Each number is 50 + 10 x the weight over its row's rms, rounded and kept within 0 to 99. Layers, rows and columns count from 0. The size before them is the row's rms in percent of the matrix's.

# layer 3 MLP up, 512x128, rms 0.141, rows 234-259, columns 64-127
104:50 54 43 73 73 57 49 38 69 55 58 68 59 48 56 49 45 48 63 48 52 59 49 58 48 53 28 42 47 20 63 65 49 55 47 51 41 45 56 54 55 38 47 50 48 49 52 42 37 50 46 38 29 47 45 50 53 50 41 37 44 60 44 41
130:61 55 44 63 52 63 55 50 66 52 60 37 55 59 29 59 54 65 64 58 53 44 51 48 48 42 56 69 28 43 54 41 37 59 51 40 55 43 45 60 46 24 49 55 49 51 54 51 60 39 36 44 35 53 53 55 50 47 54 45 43 52 40 51
112:54 22 56 40 29 53 38 39 47 53 51 45 30 42 55 44 37 35 45 41 53 49 46 49 48 49 32 53 49 56 61 59 55 55 37 57 43 52 60 39 63 62 37 35 39 47 49 49 44 54 61 44 39 43 55 41 41 61 49 45 70 44 53 45
119:22 68 62 42 43 50 52 42 39 47 54 46 46 55 58 36 32 45 51 65 68 52 43 44 33 51 35 32 48 55 38 55 41 45 54 41 30 51 66 40 47 34 57 50 41 49 63 40 49 56 49 37 51 39 64 54 46 65 45 50 45 61 53 79
086:48 51 55 57 31 65 44 51 59 65 60 49 36 53 45 32 53 36 48 64 71 45 66 38 65 55 48 52 42 38 55 63 53 49 49 64 69 47 61 65 54 37 67 66 47 68 59 46 50 61 54 57 46 51 46 53 50 54 45 50 56 50 46 47
086:55 54 50 58 62 71 46 53 39 53 36 36 56 58 35 37 58 46 44 50 55 39 48 50 50 40 47 39 49 45 38 49 42 54 48 75 52 38 44 39 35 62 54 62 64 38 54 42 37 69 50 49 44 48 40 68 42 57 43 47 42 46 42 45
107:29 52 71 49 50 51 52 57 23 37 33 58 51 56 50 37 49 56 28 62 38 45 52 52 51 63 45 52 62 62 51 42 57 57 43 53 56 60 59 30 27 45 64 47 44 49 50 26 51 39 42 46 37 55 58 49 55 51 45 59 50 50 34 49
089:39 59 58 46 46 39 43 43 32 52 67 56 50 53 50 43 46 79 60 54 60 50 36 47 50 61 49 68 70 55 45 55 53 55 52 44 54 57 51 58 57 50 43 44 46 37 50 54 47 66 68 22 45 56 46 62 53 58 60 42 48 61 49 48
088:41 73 49 47 48 56 35 58 57 52 42 54 62 53 42 47 74 60 45 48 37 48 49 40 58 49 47 54 46 54 65 37 47 60 58 46 60 47 63 37 62 69 54 66 59 45 47 45 40 51 48 64 34 60 54 51 57 40 54 73 34 38 39 47
111:48 45 58 51 45 53 56 51 47 72 45 62 54 52 58 48 42 69 26 45 60 54 32 41 63 45 59 61 41 54 45 55 40 61 62 45 44 57 49 50 51 64 38 52 51 68 59 59 31 66 37 51 35 35 53 54 81 57 60 48 50 40 43 43
105:52 52 43 56 45 59 48 41 54 60 75 42 30 40 42 49 38 45 52 53 52 38 32 50 49 35 41 26 29 60 67 56 49 46 55 58 53 59 44 43 61 33 44 60 37 51 57 40 35 37 51 47 49 51 72 46 35 54 43 54 61 47 61 67
089:61 43 48 23 34 56 47 49 45 49 61 39 54 50 66 59 53 32 32 60 62 46 55 54 56 54 58 37 43 50 58 53 48 61 51 30 44 41 32 63 52 54 34 61 65 44 32 54 65 46 58 71 53 43 63 58 54 43 57 43 59 54 67 54
115:52 58 59 57 57 56 38 25 44 47 35 45 56 48 43 38 44 24 50 61 51 45 43 54 62 48 62 62 48 51 67 41 50 51 43 51 67 55 51 53 44 56 40 54 48 44 63 62 41 54 49 56 63 45 51 56 49 68 58 41 41 53 57 62
090:52 66 52 62 60 49 43 40 52 47 52 39 41 54 37 44 43 20 71 58 57 65 68 48 45 67 38 66 51 47 63 60 39 50 60 60 63 55 61 43 43 55 56 57 60 39 55 44 66 54 70 60 51 32 48 55 47 44 63 49 47 30 54 36
095:53 56 58 42 37 43 60 51 35 55 55 55 53 52 63 72 56 63 52 51 34 29 50 49 45 46 40 49 44 65 53 48 47 52 54 52 62 43 54 39 51 61 45 57 64 56 47 58 47 54 46 61 51 59 51 36 50 58 62 68 58 70 60 57
108:54 54 46 54 39 64 57 54 27 53 47 44 42 48 42 57 41 41 24 49 51 40 55 35 49 50 55 55 42 57 57 67 43 36 66 49 61 40 44 46 40 57 66 65 33 38 47 39 65 47 56 40 52 73 48 44 62 37 55 50 51 50 66 58
094:42 51 48 38 37 36 59 45 45 52 62 58 52 44 54 44 51 30 34 54 55 67 53 59 41 53 62 63 57 63 54 37 49 41 48 50 49 62 56 46 51 56 41 46 53 64 55 35 30 49 76 38 52 71 55 61 34 41 50 49 33 54 51 51
099:43 54 62 47 52 45 58 59 45 51 66 45 71 47 65 48 44 58 40 43 64 49 56 44 40 45 40 59 65 52 61 60 43 64 31 46 46 66 34 47 49 45 50 67 49 46 46 56 55 55 44 46 44 43 62 39 42 59 42 61 44 57 63 52
098:55 48 38 55 48 24 57 51 50 58 40 64 46 49 56 59 63 60 54 52 51 46 69 45 48 44 65 42 44 58 60 55 56 49 52 56 51 38 47 36 58 35 56 44 63 49 47 39 44 66 52 25 35 43 56 63 46 59 33 45 67 55 60 61
115:54 68 52 57 47 46 55 48 49 48 42 24 48 56 42 38 57 44 49 55 57 43 42 35 31 47 57 51 54 54 60 48 69 50 45 49 78 47 43 57 43 63 67 48 54 57 49 45 39 37 68 36 38 57 57 59 42 45 50 53 60 47 51 48
098:60 66 54 33 56 65 43 37 49 39 44 42 48 49 43 52 52 44 53 62 44 61 36 48 47 69 30 46 54 45 53 56 26 69 55 66 55 45 70 62 54 44 41 43 42 33 44 45 38 52 46 51 30 44 32 65 55 48 39 49 48 52 50 51
102:48 40 43 71 50 45 51 57 45 46 46 36 56 63 61 58 55 57 41 38 49 60 42 52 70 41 38 39 43 32 59 47 38 56 46 41 42 60 58 59 60 45 61 46 53 58 53 23 59 64 32 61 40 51 36 48 61 59 50 58 44 58 38 44
105:64 62 63 45 48 34 45 35 45 54 42 47 54 45 54 40 50 40 52 51 58 76 60 34 61 71 60 50 40 57 61 44 42 34 51 52 39 55 48 67 46 48 45 50 48 46 46 60 50 62 63 66 40 57 55 45 57 37 58 52 69 56 34 34
093:59 62 53 51 59 67 59 44 36 46 42 54 48 62 53 39 55 59 52 31 45 43 56 46 54 42 49 40 48 44 55 48 46 44 37 62 52 65 59 39 59 23 59 37 55 33 58 40 40 58 47 38 46 42 47 50 47 56 44 51 65 56 52 42
107:39 54 39 47 50 47 55 35 46 57 57 53 60 50 45 32 59 64 55 53 63 73 27 53 55 55 49 52 37 62 31 49 42 54 39 51 46 45 67 63 37 44 39 51 59 62 47 48 49 42 55 53 60 43 49 57 59 41 51 38 57 73 41 47
117:66 49 45 49 49 45 53 41 33 66 59 54 39 56 58 58 57 47 45 46 61 42 50 47 64 42 72 73 47 77 31 55 51 49 44 34 46 37 51 43 52 62 57 53 44 51 58 51 35 43 29 63 60 43 41 41 57 59 43 45 37 42 44 41
# layer 3 MLP down (transposed), 512x128, rms 0.143, rows 234-258, columns 64-127
115:57 44 57 41 29 43 49 49 40 59 50 35 58 48 68 53 55 42 57 58 64 49 38 34 61 48 65 61 66 72 53 60 43 44 54 44 39 37 39 56 54 55 48 64 52 47 58 72 48 36 48 37 43 49 37 62 50 33 38 43 41 49 48 58
082:53 58 60 49 47 37 35 52 42 49 46 60 47 47 70 44 45 36 39 42 49 52 52 56 53 58 39 49 51 53 44 59 63 43 39 48 54 47 47 38 67 68 50 41 51 37 54 45 47 52 55 58 52 55 42 55 43 52 53 56 69 50 58 58
100:37 59 47 51 61 61 47 47 55 43 70 54 59 60 41 58 57 51 53 41 61 52 70 66 51 78 57 35 71 59 47 40 49 51 49 27 40 41 34 61 27 56 63 57 28 48 46 43 65 55 49 41 58 41 43 54 54 58 43 45 58 47 50 39
117:59 47 38 55 58 50 47 51 66 51 34 51 67 50 58 37 55 60 71 43 50 47 58 56 49 40 73 59 47 47 61 55 42 58 60 50 57 44 38 66 56 75 58 39 47 38 49 52 53 53 34 63 42 42 49 41 54 27 36 48 63 49 43 44
089:38 39 53 66 58 59 38 41 36 50 41 43 47 49 55 36 50 55 52 64 49 69 58 43 59 55 51 39 51 49 55 25 71 51 62 45 57 45 44 61 51 53 52 39 62 35 70 61 31 49 59 53 52 58 42 44 43 56 43 43 70 66 56 54
084:42 50 48 43 26 49 57 54 43 46 71 58 58 32 25 30 46 41 43 51 61 45 54 57 44 58 64 51 45 30 45 55 50 60 36 46 40 56 40 49 61 42 58 60 48 63 42 50 58 49 54 51 61 53 67 54 41 50 45 50 47 45 53 50
103:75 53 48 42 44 67 35 41 53 54 60 48 39 43 43 44 54 48 56 40 52 59 55 45 60 50 50 69 44 43 31 54 34 43 42 51 55 53 54 48 52 61 40 58 47 56 49 54 46 51 60 50 59 43 47 45 58 32 44 55 61 44 68 38
101:49 63 36 43 62 45 40 69 50 28 57 55 58 41 31 42 49 71 50 60 61 58 39 50 56 60 40 44 63 55 40 36 51 51 45 34 41 58 46 52 46 36 40 46 32 55 55 65 48 43 64 42 42 60 53 56 31 71 57 49 56 57 56 39
076:64 28 54 54 60 65 58 49 33 31 58 49 42 52 50 44 54 49 41 48 41 54 49 52 48 59 47 44 37 50 39 29 39 36 49 55 47 52 39 56 57 35 46 55 34 57 58 43 49 34 56 49 61 48 45 59 30 42 43 54 66 41 60 56
109:56 57 43 52 52 48 59 41 48 50 62 54 49 51 55 56 61 35 55 30 38 61 42 58 42 55 51 54 30 58 44 46 42 38 56 58 46 46 56 42 67 43 62 38 32 50 67 35 50 44 69 56 52 56 54 41 52 51 44 49 48 49 53 48
130:46 47 51 37 41 38 57 69 53 57 58 47 40 55 26 54 41 32 58 60 54 43 58 44 53 31 33 60 32 58 48 35 41 56 43 23 50 51 45 55 57 65 50 37 43 53 45 57 46 60 52 54 58 37 42 56 52 47 48 64 43 72 51 51
096:30 62 46 51 56 69 55 51 60 49 36 46 67 45 27 45 40 59 34 55 54 47 54 38 43 43 57 48 54 50 54 45 72 45 56 50 38 52 62 55 59 38 43 37 24 53 41 56 46 55 30 57 46 59 44 58 44 49 44 47 46 34 59 67
117:55 47 51 54 42 65 45 40 70 69 58 29 53 25 53 54 55 44 44 59 43 55 58 39 18 39 50 43 43 67 55 39 48 60 42 54 52 50 44 52 50 58 39 42 50 47 37 47 59 44 49 44 41 62 48 28 48 52 46 38 58 39 57 51
082:65 41 60 42 47 62 43 42 60 53 36 54 67 47 29 47 68 60 57 41 36 43 69 55 51 60 53 47 43 47 39 58 54 36 70 45 41 61 53 29 30 62 50 28 58 56 59 48 58 46 50 41 43 71 45 52 46 43 62 59 42 44 46 58
089:54 50 46 40 59 54 44 38 45 38 31 58 45 50 59 32 51 47 51 50 55 61 54 44 62 59 53 51 67 41 37 28 54 61 55 52 58 41 53 59 71 43 45 68 64 51 62 40 54 39 45 61 60 49 45 53 42 51 48 39 45 54 61 18
110:61 37 50 63 40 56 49 51 65 50 40 57 24 43 51 62 58 48 62 33 48 48 54 48 41 57 50 62 49 46 45 46 42 71 38 65 33 60 68 49 56 57 59 54 68 37 68 76 41 58 56 37 54 75 53 49 32 44 42 34 64 40 58 51
096:37 39 50 35 55 57 44 63 42 57 59 50 33 60 40 48 39 59 51 53 28 48 58 70 48 56 64 57 56 48 49 48 48 57 49 51 54 44 41 40 48 47 47 47 35 56 43 33 50 34 43 40 42 43 42 54 56 38 45 40 32 57 52 56
102:39 63 51 50 62 44 53 57 29 68 49 64 46 42 47 48 30 49 69 61 59 53 43 41 69 49 40 44 47 43 62 56 69 31 57 44 54 45 62 42 61 42 51 46 42 61 50 31 55 53 56 40 50 56 44 46 87 43 57 52 36 55 52 64
100:53 53 58 52 28 51 56 52 50 38 48 46 59 40 47 69 44 65 56 63 43 51 52 67 48 56 53 51 38 63 60 42 79 64 49 33 48 32 69 68 41 55 28 41 40 48 67 66 29 50 52 30 45 59 48 35 45 49 64 46 41 59 61 52
112:51 43 37 57 63 52 48 43 45 56 60 33 49 44 56 69 33 37 60 33 62 47 69 61 51 41 47 49 28 50 45 54 40 51 52 43 65 62 51 55 47 52 54 46 43 51 49 36 63 49 48 38 62 48 47 39 53 56 44 51 31 47 47 42
098:46 47 48 48 50 36 42 67 69 55 43 47 48 50 60 50 32 35 36 52 47 32 47 39 61 43 47 57 58 60 46 54 52 47 50 43 42 56 35 44 25 33 39 51 64 55 51 52 49 42 40 56 53 43 42 49 50 54 48 52 34 38 62 56
097:39 64 68 56 50 43 52 62 43 69 53 62 48 39 54 62 57 37 33 43 62 55 46 41 55 46 48 45 48 59 42 44 65 28 49 54 63 52 26 57 46 71 61 21 60 50 45 52 53 52 65 53 52 38 45 47 52 55 54 55 65 60 58 46
117:49 65 40 41 57 53 57 61 45 47 52 57 66 54 56 41 54 63 58 45 28 50 65 64 40 49 61 51 33 69 58 34 48 47 55 39 36 55 46 57 39 36 41 43 39 25 41 58 44 36 47 58 45 44 49 44 46 48 69 52 39 50 59 50
103:46 52 58 59 46 54 42 63 44 29 57 38 42 65 50 44 53 48 58 45 42 53 48 68 48 51 46 61 54 55 46 55 69 73 56 70 41 43 64 54 43 47 51 43 44 53 49 62 47 43 51 60 42 46 50 50 37 52 46 39 48 63 56 53
106:39 48 53 50 42 63 48 69 57 56 57 46 62 43 31 63 53 35 67 52 48 40 56 45 41 43 48 59 58 56 65 54 42 55 55 54 45 66 37 48 61 63 35 53 43 62 51 46 61 48 59 44 50 51 57 55 45 56 61 53 66 41 40 40